From a checkpoint of a small transformer trained on Wikipedia: 895M tokens.
Each number is 200 + 30 x the weight over its row's rms, rounded and kept within 0 to 999. Layers, rows and columns count from 0. The size before them is the row's rms in percent of the matrix's.

# layer 3 MLP down (transposed), 3584x896, rms 0.0701, rows 1384-1438, columns 128-191
100,205,168,164,182,155,163,131,229,215,205,200,218,213,193,237,180,233,173,166,232,191,214,188,121,179,170,172,235,186,244,169,186,243,225,202,181,204,237,194,172,159,205,188,253,242,211,184,210,224,210,202,188,189,206,184,158,200,185,210,201,233,152,190,192
093,191,170,222,200,197,220,193,178,178,196,176,216,181,214,199,205,225,150,247,226,182,181,132,197,232,242,175,187,238,174,188,186,211,222,207,181,183,201,184,211,176,223,216,199,187,229,230,201,171,152,156,212,162,174,196,200,202,179,228,236,227,192,210,148
100,222,178,220,171,247,201,203,189,175,208,187,232,179,231,216,217,172,194,189,237,174,204,191,225,243,253,209,213,192,224,181,183,206,191,189,210,185,182,206,203,152,157,236,153,221,171,151,225,193,193,242,210,178,206,190,191,249,196,168,198,213,256,213,189
096,138,203,223,205,227,190,182,244,178,237,218,176,188,220,229,222,202,182,190,186,239,212,219,237,183,197,216,169,192,174,214,195,219,170,197,221,202,168,198,143,156,195,196,226,158,244,213,174,184,244,159,164,180,251,199,173,171,223,228,169,235,218,166,179
109,228,216,205,186,206,165,186,222,222,204,243,215,167,156,232,179,177,171,194,189,180,187,136,193,274,176,202,263,250,205,183,122,171,208,150,235,192,192,224,221,175,234,217,271,197,246,228,260,180,153,213,232,213,181,221,164,204,272,211,248,170,199,184,147
095,235,208,196,200,157,201,220,195,215,233,233,225,197,202,182,182,199,189,177,160,222,160,165,254,145,186,158,157,170,217,222,190,225,187,162,208,210,134,186,146,224,226,237,231,199,201,220,226,191,184,214,203,260,238,196,181,213,197,203,205,249,225,128,172
110,200,222,182,241,194,185,169,188,157,215,216,190,197,207,190,214,209,211,172,186,178,203,221,201,237,146,180,183,194,216,204,203,155,216,130,208,219,206,166,222,215,197,188,172,192,215,225,216,199,161,214,206,245,281,205,221,209,197,206,185,187,202,153,119
096,194,158,207,206,189,239,146,229,242,205,202,245,207,185,163,187,184,220,199,207,247,193,185,187,205,179,195,194,195,254,207,222,197,254,228,255,232,200,175,229,194,231,204,188,166,216,198,172,198,178,218,171,229,217,211,156,217,185,184,234,152,211,174,216
104,189,251,169,197,232,171,183,171,192,207,226,201,221,198,229,208,225,184,224,169,207,232,170,183,208,217,234,231,176,198,217,170,159,260,200,245,221,182,217,212,211,109,194,224,165,180,178,163,222,155,207,262,197,194,215,173,208,205,173,194,178,210,144,209
100,155,169,230,196,185,213,184,230,196,231,188,220,222,194,148,257,266,190,199,153,164,178,233,234,165,241,222,191,227,155,157,232,198,209,182,211,188,240,172,268,147,253,225,227,229,194,206,186,213,168,197,184,221,218,180,217,150,239,172,206,189,196,173,168
094,155,180,190,217,157,207,199,201,229,208,215,174,193,197,220,238,138,230,188,206,199,209,192,222,180,211,194,133,204,221,186,175,209,191,217,194,170,206,201,248,226,203,224,183,175,271,218,208,211,185,233,165,185,202,177,172,179,189,214,213,151,230,244,247
101,216,202,191,212,216,148,215,162,260,191,224,273,200,188,252,238,219,167,184,200,238,218,191,248,206,236,242,194,227,190,236,251,184,198,218,166,200,242,199,180,126,190,188,196,215,215,227,246,200,175,220,209,227,205,220,221,219,177,211,217,210,169,163,163
096,223,182,176,219,183,243,179,245,183,185,250,185,167,221,257,226,135,164,223,222,160,184,229,176,183,171,227,196,248,221,223,188,209,201,181,179,209,209,157,249,248,211,125,211,232,189,146,203,221,206,208,180,191,226,183,243,160,239,123,180,227,199,180,197
096,158,197,173,171,204,203,157,254,157,173,213,216,213,217,272,166,203,211,184,191,200,162,205,230,200,173,215,185,169,175,191,236,210,260,160,228,204,164,167,184,239,217,208,215,188,172,239,145,202,238,141,196,199,202,228,209,200,153,195,213,216,252,144,150
104,241,160,192,156,203,223,235,205,151,245,246,178,173,206,209,173,189,219,237,172,280,206,164,189,203,216,203,245,238,195,164,113,182,199,211,191,208,141,213,246,174,204,224,213,194,200,205,212,231,147,196,185,162,208,198,224,208,181,187,249,221,190,234,162
098,158,198,226,184,209,225,187,239,180,205,176,169,235,192,254,208,158,183,193,216,198,207,138,215,170,215,218,232,222,219,251,205,180,215,170,230,231,201,274,258,280,209,220,208,200,128,238,197,177,234,191,148,185,239,202,163,230,254,190,192,216,202,196,192
096,219,221,253,190,200,184,203,191,181,181,177,226,173,244,172,179,211,199,216,224,207,215,205,148,184,196,232,242,178,214,179,152,192,242,201,170,157,237,233,196,242,155,199,210,179,201,214,247,178,135,210,176,186,153,217,195,211,176,214,190,182,210,156,191
101,173,197,193,176,215,206,151,178,169,167,206,203,186,137,226,223,155,223,176,193,221,182,249,249,185,224,187,139,198,228,184,194,212,146,240,170,215,191,227,165,207,248,155,200,169,196,213,188,203,248,150,242,237,216,270,140,203,241,189,189,259,260,252,230
096,170,229,180,194,220,192,153,213,190,224,192,210,179,223,189,198,245,216,197,256,173,200,130,214,241,188,198,197,186,182,212,190,220,235,149,166,244,231,211,196,223,230,229,196,182,174,207,222,192,197,216,199,217,214,200,225,158,159,149,181,225,236,224,225
096,187,206,205,206,198,185,132,188,142,204,196,183,176,207,224,214,207,219,166,210,155,300,191,182,230,170,165,177,202,192,205,206,159,190,233,167,173,226,215,234,220,205,203,224,209,206,206,235,193,182,228,189,199,193,153,193,229,221,209,175,241,172,165,153
100,262,183,225,198,206,222,202,227,193,209,199,193,267,222,197,189,204,174,209,214,254,272,208,211,205,209,199,204,198,194,194,241,231,165,211,171,237,211,215,207,194,178,226,207,182,155,230,270,185,184,198,259,126,193,199,115,180,197,210,181,228,220,201,216
102,184,233,184,135,197,203,196,176,179,196,227,182,231,195,234,193,218,250,210,216,190,239,226,199,240,212,215,189,177,185,188,193,214,187,243,188,231,195,162,134,191,247,206,217,191,212,213,201,216,241,193,224,234,117,180,216,229,235,195,232,199,233,214,157
105,195,206,216,185,183,164,201,235,152,187,181,241,168,175,248,232,199,221,260,236,198,222,214,239,222,160,238,160,214,229,189,199,189,216,200,205,176,127,209,161,160,165,215,201,219,227,216,160,224,185,197,177,155,215,182,240,149,153,215,182,195,202,204,242
097,222,173,174,182,236,268,218,129,190,194,202,266,219,232,208,224,193,247,175,205,239,208,162,229,199,164,213,165,215,170,194,223,222,193,162,231,224,213,206,190,221,178,220,175,243,217,216,173,195,177,162,148,254,221,194,222,188,193,218,275,184,140,191,211
101,182,197,192,170,218,182,222,226,188,270,225,160,178,176,196,210,179,166,215,172,207,223,218,239,207,167,200,195,204,190,170,196,204,141,149,162,167,146,226,206,219,138,220,245,238,218,225,220,174,225,176,185,221,197,219,210,169,160,229,182,193,247,207,219
100,190,212,202,191,186,179,145,211,202,178,213,203,210,205,193,201,187,179,202,217,142,183,155,174,208,239,210,222,222,226,228,218,164,244,190,216,196,247,230,158,192,171,212,157,154,244,214,141,175,210,224,174,183,219,213,132,157,174,229,182,216,197,123,203
087,192,200,204,226,185,192,198,262,235,187,195,210,268,226,162,229,228,228,191,183,197,245,223,151,188,204,201,159,218,192,243,215,219,210,191,214,166,250,203,164,146,242,200,178,188,223,190,216,234,225,214,226,221,194,165,149,196,190,195,146,187,211,162,202
104,279,216,243,175,188,155,230,232,185,208,175,208,178,212,168,209,254,211,161,195,230,187,217,220,188,159,210,229,205,191,231,172,207,187,233,174,150,206,236,216,167,159,204,227,233,193,232,192,197,177,172,201,214,197,196,241,216,159,132,217,206,198,227,203
106,141,172,180,150,269,176,230,210,230,203,217,181,187,194,178,189,225,194,210,252,195,188,195,249,223,216,231,179,244,189,222,168,214,191,216,185,198,207,191,206,183,207,195,198,163,162,170,193,229,225,180,162,205,207,134,184,175,178,183,169,211,210,194,224
100,133,179,229,210,197,131,223,197,181,204,186,193,190,153,206,211,151,231,195,131,237,192,234,240,214,205,200,208,166,236,245,191,181,215,234,206,188,214,185,222,222,172,203,181,206,188,219,209,219,219,205,274,228,201,173,231,201,206,212,179,171,200,215,207
100,242,236,225,218,162,101,237,199,243,127,164,241,168,146,191,237,194,189,227,173,203,207,201,210,156,236,211,188,218,173,209,166,128,200,198,169,177,252,269,158,204,212,160,229,187,182,201,186,204,223,259,191,183,207,214,170,245,178,179,205,248,213,216,204
103,176,180,171,165,220,175,187,191,218,175,152,208,219,204,234,167,194,255,195,228,242,172,235,184,249,171,147,200,241,216,175,179,269,197,224,180,180,256,189,232,213,188,188,205,207,222,233,229,187,189,196,217,199,178,168,181,210,195,237,208,166,193,200,154
098,190,176,145,196,194,227,224,191,188,164,154,182,256,189,234,254,206,149,195,181,212,230,210,197,233,262,167,202,184,174,210,193,239,193,234,146,171,190,174,162,227,226,224,226,173,193,139,152,206,236,201,236,177,249,218,150,250,205,206,215,242,186,144,202
102,192,217,189,173,227,229,213,197,186,175,244,241,180,166,228,284,197,192,186,191,238,219,172,163,234,163,203,170,183,232,220,250,201,185,184,254,177,200,187,192,201,223,235,205,231,202,207,239,220,185,246,188,161,167,179,221,175,229,154,206,187,221,174,191
097,228,194,209,197,172,155,181,180,219,224,217,173,169,246,218,187,214,144,206,222,234,262,203,185,209,132,132,249,195,248,222,216,142,254,190,221,184,217,166,162,246,213,242,232,196,201,144,145,186,176,303,207,186,241,177,204,177,213,201,208,176,206,221,233
094,148,173,201,176,188,193,221,217,204,185,236,161,218,200,176,229,197,205,222,166,164,227,191,156,183,254,216,210,205,168,234,158,192,206,200,225,161,192,263,221,223,197,225,151,208,202,182,239,197,168,218,157,208,167,201,207,207,197,214,221,176,174,218,145
098,241,179,198,186,165,154,183,157,184,202,187,208,249,230,206,216,192,199,220,232,187,215,116,166,209,241,210,246,192,167,226,236,187,251,245,169,189,268,177,234,252,192,184,161,168,154,176,244,207,154,222,211,224,211,256,187,184,226,232,182,213,210,198,202
103,117,205,218,181,212,196,212,204,202,184,213,197,143,160,218,229,220,207,183,250,183,248,244,191,194,188,160,188,272,221,174,223,222,197,167,211,228,180,212,193,233,164,176,251,221,160,193,165,200,143,198,195,156,185,220,164,165,175,187,216,171,219,183,215
114,218,204,164,219,191,232,224,227,191,212,171,197,215,189,174,228,156,188,162,219,195,189,209,189,213,209,145,218,207,174,278,163,203,208,172,179,233,194,164,201,197,203,231,189,223,164,229,224,209,194,199,176,183,168,142,241,172,173,199,147,184,174,257,183
095,189,174,196,271,183,187,224,196,208,207,171,219,144,192,219,226,178,215,235,194,188,220,160,164,148,220,215,125,156,187,175,226,251,204,182,165,133,222,183,181,237,223,204,234,235,184,211,273,187,200,233,183,163,256,194,228,202,202,191,214,215,186,156,221
095,212,189,260,233,238,211,193,188,231,187,193,202,196,253,181,193,215,210,167,182,218,183,240,149,146,202,217,149,200,176,191,209,180,188,183,213,217,203,246,215,265,211,218,187,197,205,208,173,193,220,135,173,143,204,240,151,175,197,177,237,166,168,136,275
097,124,222,257,150,225,179,202,165,235,184,215,165,195,213,191,181,180,253,196,225,197,214,167,156,161,233,194,224,231,197,216,193,255,227,240,199,158,173,216,215,175,251,171,174,209,208,216,226,195,182,262,213,141,211,198,201,209,173,221,190,197,181,145,185
098,196,128,172,211,164,193,198,201,244,200,234,173,201,151,155,157,155,227,220,174,198,197,157,254,164,228,199,206,192,190,168,196,204,198,211,237,236,221,246,235,231,205,244,206,211,177,183,211,208,185,160,182,197,233,194,203,190,175,162,203,225,180,190,204
101,196,168,193,193,182,137,207,232,242,206,225,204,202,180,147,194,232,158,155,160,217,137,169,252,223,176,170,221,187,220,199,176,196,217,193,200,157,198,201,205,207,234,235,204,183,214,208,168,186,185,192,243,237,169,202,162,232,228,178,176,229,164,188,146
094,209,177,241,174,204,220,159,186,123,219,234,162,189,144,203,185,193,246,197,192,246,221,183,208,207,232,158,208,165,244,217,213,159,220,158,180,209,184,235,176,148,184,161,164,224,197,245,199,217,169,168,215,224,165,245,201,254,176,215,261,211,205,188,180
104,237,154,246,212,209,193,235,203,207,170,248,166,228,195,191,200,186,227,202,203,212,193,230,254,178,182,237,204,191,197,185,260,222,206,205,237,173,233,227,200,213,210,193,173,202,166,226,180,185,217,217,233,167,193,227,163,216,251,237,160,205,227,204,236
101,199,209,250,168,143,204,217,204,212,140,171,140,179,189,193,201,181,204,211,208,227,214,201,198,170,205,210,227,160,241,169,217,245,207,200,200,208,141,217,163,226,186,206,240,188,187,171,198,168,200,205,172,233,224,200,196,207,259,250,235,178,224,186,203
100,209,207,167,172,178,169,205,205,223,159,192,282,193,217,210,146,217,260,203,212,210,187,219,201,223,200,172,176,236,215,190,178,194,181,179,197,239,163,197,176,163,149,204,234,172,211,179,189,211,216,177,170,185,204,183,191,208,263,246,185,178,206,201,177
098,231,193,173,142,187,223,226,143,180,211,299,216,152,207,209,218,203,231,189,171,190,187,201,198,204,215,196,218,218,166,191,142,208,231,219,144,194,184,189,218,258,140,240,142,218,191,187,217,173,261,202,163,177,239,172,202,176,215,261,195,176,181,195,204
098,247,190,225,218,159,229,254,128,216,139,182,183,202,219,159,194,222,206,156,184,146,192,177,194,177,197,178,186,193,183,223,191,235,202,166,192,241,189,218,238,182,167,223,198,198,180,173,197,234,212,164,189,180,180,206,209,234,238,199,179,192,194,198,211
098,211,194,211,217,198,189,131,204,198,217,210,206,189,199,201,135,247,245,217,230,190,202,187,240,242,210,212,210,162,181,198,224,179,169,196,193,186,120,234,192,252,211,166,219,256,277,162,220,191,143,163,213,185,201,162,175,207,162,175,197,200,213,186,207
099,161,217,194,199,222,185,155,243,257,178,239,242,182,205,206,224,150,249,180,223,164,168,241,186,177,183,241,256,207,208,218,125,208,170,217,245,180,189,196,144,208,145,156,159,178,230,195,180,167,233,235,190,270,174,270,197,234,194,228,202,205,224,201,193
103,153,210,226,167,223,213,174,185,193,176,205,201,169,193,177,185,226,223,215,209,253,215,204,226,204,251,210,192,233,197,244,217,191,189,216,237,224,219,217,241,261,191,216,171,216,201,203,180,175,187,255,303,198,208,198,195,159,158,170,246,158,234,273,192
105,212,208,223,168,171,218,180,204,198,198,179,193,174,175,229,166,222,175,199,234,227,186,221,204,214,251,135,185,162,241,206,159,166,228,209,247,180,210,147,198,191,181,154,231,118,180,211,256,228,175,150,176,181,237,145,183,185,214,187,154,240,179,214,215
105,119,212,237,197,164,196,190,176,150,211,175,190,179,211,195,217,215,185,220,206,188,245,231,220,192,222,207,247,188,222,150,202,225,229,210,124,251,198,196,237,229,180,209,177,171,207,205,197,182,232,210,187,211,192,233,137,199,173,153,196,199,225,246,145
# layer 3 MLP up, 3584x896, rms 0.0381, rows 1385-1438, columns 128-191
096,224,161,153,172,156,177,216,221,249,149,201,173,230,219,175,159,191,214,248,137,206,221,248,213,211,251,239,181,252,225,188,218,137,136,173,215,220,179,190,205,210,180,173,168,147,188,182,181,235,249,175,166,189,167,189,201,229,198,218,201,199,235,225,157
099,211,191,209,249,176,206,171,152,184,148,216,219,158,222,213,218,226,263,183,209,228,165,250,236,228,238,239,218,148,159,226,190,196,229,204,189,206,191,222,229,187,231,190,194,182,188,166,234,211,167,182,216,136,198,247,154,264,195,172,219,188,228,193,190
099,225,208,254,172,225,173,248,122,202,214,263,169,205,194,236,226,154,181,192,185,223,181,160,174,236,194,179,192,227,171,149,168,177,217,154,244,216,209,197,222,222,255,192,190,216,163,246,229,164,140,170,228,204,194,206,235,165,192,195,226,241,179,194,168
110,265,217,197,209,237,208,157,184,233,212,168,192,218,175,152,157,154,244,184,197,162,203,220,198,283,174,240,207,130,158,221,207,260,237,191,227,212,199,226,199,192,201,202,244,265,166,216,199,208,170,260,184,225,171,210,220,189,245,185,184,192,240,241,233
092,238,188,198,209,256,209,225,152,218,190,232,231,193,183,208,225,206,167,244,197,193,173,201,176,165,207,187,265,245,162,188,152,188,190,198,207,181,146,245,261,132,166,220,225,255,202,174,184,215,169,165,171,180,213,258,220,151,200,187,218,200,253,117,234
109,206,218,186,227,182,190,199,150,177,246,186,234,164,184,176,215,220,195,215,162,225,203,183,242,198,207,241,162,244,235,175,172,253,215,203,209,153,222,182,259,228,254,177,194,209,171,188,225,218,264,192,193,229,186,195,163,192,229,224,171,239,189,239,194
093,173,169,185,261,145,209,251,204,197,224,227,164,188,211,175,181,232,260,190,190,222,130,220,173,166,159,234,146,185,223,193,273,271,129,235,170,188,221,184,221,156,220,180,191,145,169,240,236,209,243,204,176,203,160,181,171,210,215,233,180,231,209,165,193
102,237,195,184,173,223,269,179,181,210,162,216,179,235,180,177,135,171,246,251,155,160,231,204,177,189,217,256,194,166,174,200,225,200,253,180,254,212,190,237,218,197,231,232,189,173,150,155,181,226,157,181,185,210,203,220,199,175,226,160,201,215,169,233,216
098,282,237,174,196,187,193,245,230,218,242,194,174,184,227,247,270,233,261,194,207,198,255,238,178,213,160,208,212,201,210,200,157,230,179,230,203,205,258,176,199,231,153,186,173,243,179,211,219,143,185,184,100,247,242,180,223,162,175,158,184,275,185,191,202
093,184,240,244,160,160,179,208,211,201,185,250,177,186,153,225,224,228,229,183,227,226,212,230,224,171,209,150,224,223,143,207,257,165,213,201,202,181,196,184,212,220,159,166,204,221,238,173,183,219,196,222,190,241,220,171,256,186,228,252,198,193,269,223,212
099,221,240,191,193,202,182,228,199,182,158,207,216,225,203,226,207,221,208,191,178,225,207,170,261,181,218,186,231,203,274,221,223,188,218,233,202,221,261,184,183,198,140,219,231,214,237,210,215,198,207,158,191,247,180,192,209,205,218,227,192,149,183,177,150
099,168,204,214,257,230,239,206,176,194,231,214,169,232,229,185,226,201,245,176,264,206,215,249,150,192,185,185,224,200,204,186,163,193,164,185,213,192,212,200,270,232,238,222,199,233,208,159,196,275,158,214,231,215,175,227,178,189,200,197,190,178,227,149,246
094,157,276,223,192,203,204,203,174,216,193,239,200,154,179,200,179,163,181,193,171,145,147,211,193,215,220,254,212,169,213,226,210,193,168,156,219,181,208,234,207,211,209,204,167,226,192,250,229,223,195,200,176,219,203,188,200,188,177,183,231,257,205,206,160
105,169,181,212,206,251,233,254,169,205,206,227,192,145,263,191,174,186,177,209,164,195,207,190,239,225,150,190,177,248,236,234,214,232,182,207,218,216,209,152,174,189,226,197,179,234,215,239,233,211,232,217,188,241,215,215,212,243,168,199,201,223,157,212,220
099,222,192,194,167,169,204,223,189,240,224,200,210,205,234,207,217,224,165,178,172,156,216,198,180,188,204,229,168,185,173,181,210,269,184,181,175,203,238,228,167,235,187,193,184,239,183,220,197,184,156,200,218,205,180,205,236,245,203,173,256,213,247,154,197
091,173,159,183,199,214,190,202,232,174,257,169,197,221,175,205,196,219,197,266,183,181,224,145,221,207,201,193,171,189,244,180,235,175,269,251,245,204,217,213,179,139,210,202,257,202,209,215,198,181,202,224,175,248,217,195,265,177,244,225,183,163,192,228,158
096,138,163,170,239,183,175,235,218,174,189,211,172,208,161,222,208,167,200,246,149,228,153,191,197,225,175,211,157,161,222,214,185,142,171,193,217,187,187,219,176,203,241,154,242,187,214,199,180,188,242,182,146,196,210,176,219,180,244,202,173,231,156,125,228
101,212,202,166,222,239,197,136,254,252,210,197,238,171,147,264,195,233,185,238,210,219,116,172,225,252,244,211,214,200,152,210,228,124,260,229,146,210,197,218,200,210,194,267,209,206,165,197,170,208,201,166,208,200,193,205,191,185,209,182,201,227,173,194,264
096,262,232,209,189,148,170,230,163,219,190,211,216,133,212,183,178,207,202,211,183,208,195,171,181,250,203,190,259,172,215,219,227,183,272,241,180,144,178,209,172,244,197,197,192,237,211,209,216,182,216,203,239,173,217,159,219,208,210,180,159,216,166,188,218
099,226,238,170,196,271,242,214,232,193,190,223,197,159,228,188,201,181,119,192,223,206,237,234,172,245,222,159,173,186,238,224,162,238,144,213,197,206,219,211,160,194,184,188,225,201,180,219,214,221,167,195,234,182,216,176,168,160,239,223,144,213,252,196,191
097,203,180,157,202,183,188,222,164,200,212,217,226,142,261,208,205,203,254,167,153,231,269,216,179,176,167,188,210,146,182,244,241,173,199,236,231,222,220,177,237,168,190,255,212,222,231,239,251,242,210,175,197,176,205,250,211,137,207,171,168,193,168,182,177
107,202,198,189,192,142,208,176,233,176,182,212,248,170,197,183,183,172,218,173,192,185,207,188,205,168,158,186,146,176,218,285,169,183,148,185,233,244,163,173,216,188,176,183,199,198,176,194,178,243,214,225,194,220,226,199,244,192,259,136,208,204,197,240,176
100,218,227,160,165,220,181,153,197,210,224,182,169,167,219,164,198,142,219,148,217,205,151,219,216,251,221,220,173,180,166,241,187,176,176,182,176,194,202,185,165,231,214,159,166,185,229,220,263,199,154,196,188,150,210,153,162,167,181,220,198,170,181,172,179
100,189,197,221,250,238,191,170,186,220,171,203,214,193,231,159,215,175,252,191,258,183,171,153,176,163,189,215,190,168,289,178,195,208,218,127,135,187,131,172,176,209,242,163,207,145,189,154,253,235,282,185,178,202,237,183,162,219,194,198,189,223,194,136,183
094,172,168,201,174,155,178,215,201,186,186,185,228,168,184,223,186,249,243,188,161,222,172,221,203,191,186,180,249,173,195,234,212,227,202,132,174,227,195,235,212,199,190,171,161,209,209,150,176,234,240,160,205,203,186,209,211,250,185,208,231,238,234,161,191
086,224,187,216,196,152,209,184,173,159,206,162,194,157,191,162,174,246,191,156,227,182,181,229,180,243,199,194,175,185,240,185,210,197,160,317,181,161,190,153,233,185,223,250,196,148,281,217,228,189,194,176,184,162,215,168,257,213,173,171,218,144,194,224,159
099,140,179,153,242,219,225,168,207,156,223,227,180,212,206,148,222,215,234,186,177,203,251,207,189,205,229,161,172,265,157,182,205,198,195,155,231,194,167,130,161,187,225,228,226,164,219,160,168,187,181,177,225,189,212,173,198,192,209,177,240,250,279,205,166
113,198,198,212,163,261,132,187,223,170,199,200,251,249,188,253,195,206,259,124,185,200,190,184,243,256,205,224,212,198,144,264,183,230,228,211,221,199,174,194,193,180,241,214,220,196,175,223,151,207,244,234,194,172,214,191,229,188,154,191,227,206,132,240,192
093,221,230,192,222,177,216,179,198,275,183,236,167,240,233,229,224,157,188,223,272,206,247,241,162,223,206,194,157,204,171,220,148,217,172,185,211,245,152,229,182,180,193,201,214,157,217,153,258,233,197,219,169,167,204,181,171,240,220,247,192,210,197,217,172
098,206,195,211,155,220,248,146,121,235,187,184,233,157,143,158,207,222,132,178,148,217,261,172,193,214,251,153,194,217,253,159,210,206,223,255,240,165,269,193,213,172,170,174,189,226,188,207,194,242,179,189,210,228,179,113,198,174,185,215,187,217,196,188,204
104,265,170,170,264,182,241,230,161,165,167,230,263,182,243,232,166,242,184,221,237,187,182,236,226,156,203,170,180,247,193,198,151,222,242,207,167,235,181,165,163,240,195,157,179,218,223,231,240,188,190,174,236,228,171,210,205,163,281,196,174,184,193,218,175
100,158,172,218,161,250,203,195,165,230,179,218,152,225,212,202,196,264,275,127,183,199,162,211,264,214,194,185,170,223,213,189,234,273,184,162,208,210,220,251,221,172,189,173,219,181,205,201,186,236,201,208,183,200,212,245,218,254,151,200,205,204,225,242,199
100,171,221,203,200,184,188,187,186,167,239,155,165,220,219,192,199,170,193,198,214,192,158,160,195,186,194,147,257,207,192,184,177,173,167,188,191,226,198,206,242,214,203,227,212,273,213,214,203,195,141,213,235,202,205,206,216,184,174,183,225,229,234,185,180
094,201,253,202,178,178,220,191,181,212,270,193,188,185,175,239,215,224,240,200,237,218,221,202,173,232,183,199,171,216,235,204,163,216,207,250,199,209,180,213,230,271,182,220,243,214,204,217,181,204,197,201,208,192,225,223,181,206,232,227,207,203,201,225,160
097,212,217,190,205,204,240,175,220,174,168,193,197,148,230,221,244,149,146,198,171,178,172,186,219,218,155,181,153,198,221,234,207,182,177,187,177,199,161,246,197,254,180,177,162,237,179,208,178,184,189,168,205,196,172,221,214,194,234,227,197,198,192,190,199
098,208,115,216,214,180,184,233,216,193,188,168,245,190,248,229,158,220,212,175,220,218,198,188,222,276,190,189,155,247,199,228,173,196,255,146,196,207,248,200,211,215,196,241,209,222,192,276,251,237,192,158,201,222,217,216,199,208,220,221,195,207,189,218,260
109,128,237,198,130,207,211,227,180,163,157,211,186,182,170,210,222,166,194,173,203,199,229,233,187,177,234,190,207,163,205,213,206,201,190,259,168,241,176,211,243,222,160,179,199,209,131,188,168,152,154,216,188,198,183,217,182,211,201,244,215,223,167,188,218
118,204,196,206,221,158,212,241,253,187,188,216,155,219,222,229,163,183,212,242,226,190,213,214,181,189,218,169,154,184,147,226,179,178,180,210,155,218,220,177,239,165,199,247,183,228,248,175,211,156,229,206,195,207,199,221,235,247,197,192,187,198,196,206,213
098,198,223,168,184,241,151,177,205,187,200,233,233,157,149,202,141,215,278,167,207,251,193,179,244,183,219,130,212,193,165,212,182,212,220,268,202,215,180,205,173,172,184,128,205,207,216,185,208,219,242,224,199,236,192,251,241,213,209,148,163,183,194,170,239
093,235,191,264,183,177,191,202,211,200,226,195,181,175,197,180,173,201,242,176,173,272,198,210,145,173,191,220,222,240,186,220,220,200,267,196,227,222,235,198,195,244,209,173,203,200,189,198,182,155,146,223,184,206,200,232,155,203,183,211,214,199,184,197,171
097,229,207,254,243,208,208,180,170,257,180,181,167,253,178,215,218,205,164,191,199,191,239,210,213,184,221,204,194,198,195,174,188,257,201,190,154,261,156,165,221,176,188,178,195,169,195,242,230,185,222,243,198,157,247,183,255,245,134,175,224,218,192,179,217
105,180,210,129,190,178,253,246,192,226,191,233,218,153,159,227,166,232,185,222,224,204,220,236,199,233,176,203,170,223,238,204,211,205,198,207,203,214,172,244,242,209,248,270,200,193,174,217,187,169,202,176,245,242,208,209,200,143,202,189,209,203,269,228,181
101,183,207,229,211,175,175,202,234,188,193,201,242,161,228,241,194,272,196,180,207,181,145,157,214,200,200,164,188,241,172,188,230,192,256,172,139,274,198,220,212,222,201,186,222,235,179,155,183,232,169,144,237,229,223,153,157,199,182,177,189,242,245,167,207
096,189,204,167,183,156,208,193,169,284,178,207,202,220,176,180,189,152,228,192,205,249,200,217,207,231,208,198,170,241,203,230,231,226,145,155,183,170,195,139,214,183,227,222,211,215,196,171,231,203,207,149,258,277,253,258,227,215,161,185,234,192,193,219,210
102,178,157,237,224,214,223,193,216,199,187,239,179,244,201,217,228,234,261,253,154,186,154,162,216,211,216,217,208,202,156,205,191,217,150,198,226,169,157,211,205,219,188,208,176,203,256,202,221,141,230,139,176,240,204,207,211,213,210,192,213,133,192,192,173
100,190,160,155,171,199,211,184,179,174,196,197,165,225,223,226,161,163,229,207,238,242,194,209,181,237,231,169,255,209,198,165,234,222,232,189,262,203,202,208,146,226,156,224,184,201,193,212,207,214,285,213,236,212,236,169,178,183,214,194,199,227,168,190,187
106,190,214,204,222,220,160,186,214,237,235,215,248,191,162,197,209,169,179,252,176,151,205,193,202,213,196,136,182,207,189,192,240,199,161,195,208,195,188,219,203,179,150,211,197,190,192,213,210,181,124,216,210,203,144,182,163,223,195,168,226,138,115,251,247
100,268,247,141,191,236,192,181,172,209,187,189,220,167,169,218,192,178,199,194,202,179,195,211,238,247,235,181,185,248,160,198,201,193,195,202,208,205,162,154,142,215,170,208,196,204,228,180,214,215,200,228,221,227,254,262,204,228,189,227,218,203,246,206,217
095,219,187,210,239,207,158,235,232,204,186,225,172,204,188,209,191,194,206,201,201,232,176,246,243,245,199,176,208,231,196,183,207,181,230,216,164,230,230,172,184,187,236,224,212,192,199,213,212,254,220,181,218,210,173,201,213,200,195,179,247,181,211,228,181
089,209,164,220,166,154,230,169,240,188,243,210,188,170,231,197,206,160,156,187,261,229,195,196,177,219,190,235,197,229,207,199,237,207,195,220,231,230,196,182,178,168,245,257,220,236,238,148,245,129,177,250,182,166,191,167,227,190,201,255,147,168,235,168,192
091,239,206,159,248,234,244,214,215,172,216,226,174,238,181,190,131,261,180,262,199,205,209,185,187,186,163,185,219,206,183,122,166,239,207,230,240,226,190,206,194,188,184,233,252,202,214,183,188,180,220,219,228,164,186,119,215,178,186,245,248,222,178,155,190
105,180,217,223,159,193,204,187,214,197,208,175,194,218,156,218,159,202,173,200,153,186,233,192,162,238,201,266,150,267,194,227,209,230,214,226,215,170,124,168,253,215,226,150,166,179,195,205,259,147,203,187,201,162,174,176,253,190,160,175,225,183,218,180,193
101,170,202,222,186,251,189,229,187,203,220,207,203,238,181,221,178,231,239,198,188,174,240,195,189,172,187,178,229,235,207,196,176,178,219,218,204,202,203,210,236,182,196,174,258,201,204,168,148,189,164,218,226,222,94,207,204,221,200,217,195,167,225,163,218
106,241,165,164,236,193,186,137,175,230,146,210,208,188,199,146,199,255,183,252,210,183,228,203,109,211,153,214,216,227,203,225,225,200,215,239,190,176,172,211,172,197,210,224,278,167,209,180,253,196,181,187,228,142,164,219,215,166,207,183,229,230,157,204,204